config.yaml
num_hidden_layers: 10
hidden_size: 640
num_attention_heads: 5
num_key_value_heads: 5
head_dim: 128
intermediate_size: 2560
vocab_size: 43992
hidden_act: "tanh_gelu"
norm: "layernorm"
norm_place: "pre"
norm_eps: 1e-05
positions: "learned"
qk_norm: false
attn_scale: 0.0884
bias: "all"
tie_word_embeddings: false
parallel_block: false
init: "uniform"
init_std_qkv: 0.0327
init_std_o: 0.0
init_std_up: 0.0327
init_std_down: 0.0
optimizer: "cautious_adamw"
learning_rate: 0.000629
lr_mult_o: 1.3
beta1: 0.9
beta2: 0.99
lr_head: 0.00534
max_grad_norm: 1.0
warmup_steps: 290
schedule: "wsd"
decay_fraction: 0.663
decay_shape: "linear"
final_lr_fraction: 0.02
batch_tokens: 131072
max_seq_len: 1024
doc_mask: true
z_loss: 0.0001
train_tokens: 618700000
max_steps: 4721
dataset: "wikipedia_en"
Each number is 128 + 32 x the weight over the matrix's rms, rounded and kept within 0 to 255. Layers, rows and columns count from 0. Numbers have three digits each.

# layer 5 attention key, 640x640, rms 0.0227, rows 606-639, columns 0-79
135091132174160158094138153130130190084172125130085148111163227099149087136083114102081083160115175093133162105147187097116076174122168160177140145113143098179124150157161159104100128176065145094141131185085115127154134159145119046072121202
079133130108125163147104107114163137161135112081109102146158144091083123160130140080106113078105158147126107145140135078173083131097176123106112164148156109111073098098149140084097091158093135064149142109130087145105186152073051135103094193
127104121095116154191131142078102124114066108062149091131084126104094111125145141144131142086133118146133151150104179108188173180104084091099065137175136180155142119134142100055104127120102153183124116130135162096103101087138106114127111136
126134135173132080106080185086163107154112154168160120131070138145145130097147180128192077090066171105130163127180076152165103101142117134118098132044120132156135117161163111101085115104156140138149111149125100125165093118165136148158128112
084109081121097177160167067180156083082143133110135089150130089162175105161153183088129175119142114110133122188133112147132145134133064105098077120109093139076173130115111158168110118116165068109129105145133105093102187127155136176146103152
158100188139205181141134193121102135139107149086135093113088162140177096107079063112022131112096084179099092148122143167154149159118130152069133143186149100114116132112120152091132117123075094081075188105148063083114102115156157106155144166
137059169117129153093138165137149092119122146069140127172171080070154128134165162097094175207134123142174152150155127075125161127150191134155182106160058104079101154169143089120126115078174100138143121118077107160142128162149127082155111179
178144105160107102165100118139128137163136118183088116113121137144140106131151118114113104136123183124155120077161155181158059117164190118097154171087102103181136167080150124125118111176101117120124168192128079133167136122092201164088091161
149125112154166060127150100065160112206094125135163115128162151096109167060099157135100150125137148115119122125165192161096105173112174095160071135179091142173214154137143105119137135095122173099134122108157126171086124104111093134104173110
174161103142104154091133134139117169095180096167113104139158178132141089108141069053188100151108134107129141056121080148111182139208154143123146112159116138144098092181154180107173146091086094086165144154094101119172127112116137169103065198
165094104085076116122109162123143141092147162206148161137136099091128118096161105114103092130098110162095096048168142137121116143188163115140089128103159100119175114178043110128089088107161085170188120105105108146147141091186109131134091153
161172183186166142127196148152157143105124101122150105165150094142118098124113170153113145147115139124120158085145188141119108079153141172158075135086085082109163147149073155149149151075081095211179114135129180143096101121128117073085174102
167126125088112136077088066101125125100074148089162198116118091165195092131160143121121179143118139125161134072092205165117129149110133132145148164201085166154149171093041127239153157104106125106155097102105141120141113117101095154147142102
173206088132150110127156168199126136089148167200081182103096100111100143148101153069179133113153148093130141132193104135169111088207159098162114102051098096107128109150145173120118144146120094123095100108086166147174104102122102212112138142
113131148082148103180123126123168135120076114121131139160141134102097118148155095139158110094154085078119188134149077153168190140169110092122123064081114144119148157080097155156104106128137140165133111173078103145128079143142207099097085148
124140075080134173180149125203097108116142146160172148103087085074131134134173103150174094111112100126100164132108073123170078120145163113103197150056142119099088137160086096120166113116089154111075148133088169142106166140145088137150187158
127061148117118122118190133127090176126138161176123074130163148129157120162150107157161077149058092149148123139134091118146143205140164176154144126103116142123102169095158118103153069140126122122093176137065122112145076165124124144150173120
172086118144167154096102111081128118133128108043114146090152129180129154132119098132150124132089108125096171128127141150104126155115173118156137088128134172142104128138170151162138111149165104135152161168139117177121126112095120207127095084
144192139105118175086104057134130109093161087098152132106153160091079092162083033166080121077074075061170206151100139160090165083130113167116183099107167133114134155106115087053152112120122142140140150113099056124142139147071089168106103110
143180143095063142100138092105098183093077157094154085127158198109109117155122069107107068092143106120123112142044113100178166153133167151181127146133173086137069171150227144089085115143167083174165106105073083156122153114109140075134187149
084165138123139122076087105204089113111122098090141111124159053182108126127138131164155226124111107131126084113136084139106186130144151161131114217107071099146184173127129126116158074085172194174115153159135166169113147113135123136147130101
118110087085142077127096133077148134123103115120133105139142129166128126104115177115054235094091169123145140107059155142173161209100108122078086146117174161106094123185168097125150132123096172103121161154194128151103107150134127107106120141
116142102151151134167090080119145173137100151111133104134073150095073134122132182126082160071131172134179118160087140083086105187069144191128115136172166115163107085132080196145117166136055191168126182204165147138072160129133108159109102160
108071155132081131064167169086171130190127140187093151096153103165153125130143178162130143188107108191131108085183130128157163150107128163093162151205161092135093101102107146148139101085117128111172103061159153089098077164163112094164127102
178208134092147111113138106138098164156153120132116079176132083146159137091129060133131135112165117096147117085159100093171172056206170128077174159069129140112133122168134128153159165131093109157083127147119152102144166148095170214122093100
175166135150110125082129135189162165110085184175096151141087038159129171163107140098208096147156133123145152159199096131126089167206168135130087087078109127111155174160139142157175108141111139143183104178171139163120142143153149152091140107
043111141096141134125146166132097109160119152127122139178119097164060113109183133165110107082075100118080141101151135117086150098117099112148117165104145168140097137132167096138157140157108161076080127064108164073113108117170056166185147143
113119094150114105081179068131082110150172173169153136087149152114073133118102178184066173166089133118079084166115187095130139205131103139127112129109085189120094091158065178150098141138110196125149125138188161079108155124102079099163177101
078138148147080088123137095137154139161091147181170103111157109162077149177129160153197123107070162129156157127132083094187105119201120093116175128084148151124075125144111146126088137095138127161133138058125134098121114091166124107168165152
123102105093068096179137114149108093140073161209152150117136104140122127112155165089195121113136161097132131179067101099110115139152181133116142166082177125102140136097090129175114145147122128133110132087090170137102130165139076162142115142
101058128126148087077117146093088123156101138103174154154165100147188135143119127134090165185156147171131114114116164152079146165127083145142077155144091135117125151097082176146088148101120148149153136127145177170162183122128070123135121144
106126130103108124193148150124095103165157143143159151077097066133136142168094156148165158103161154123182078112139129169147146115134087154161147169084177148105133159074069113226088111094141076113090106120100215106162125112150149156091096068
179090157154146084124179175142089070126139108107186115125135125113174146172124092125113126126122142128154075098074152146094179176107111087149059091165101147106120093169099169080089156175171151171143102115110157116130160154062136109112155153
131150163116132103124101088172144127107160108174127083118112086136122131120151172080212127157147168090104156145195078125132177151164111141104143174107142126099135124120090108160148136138108099147134071160087187099159066093121154177143119116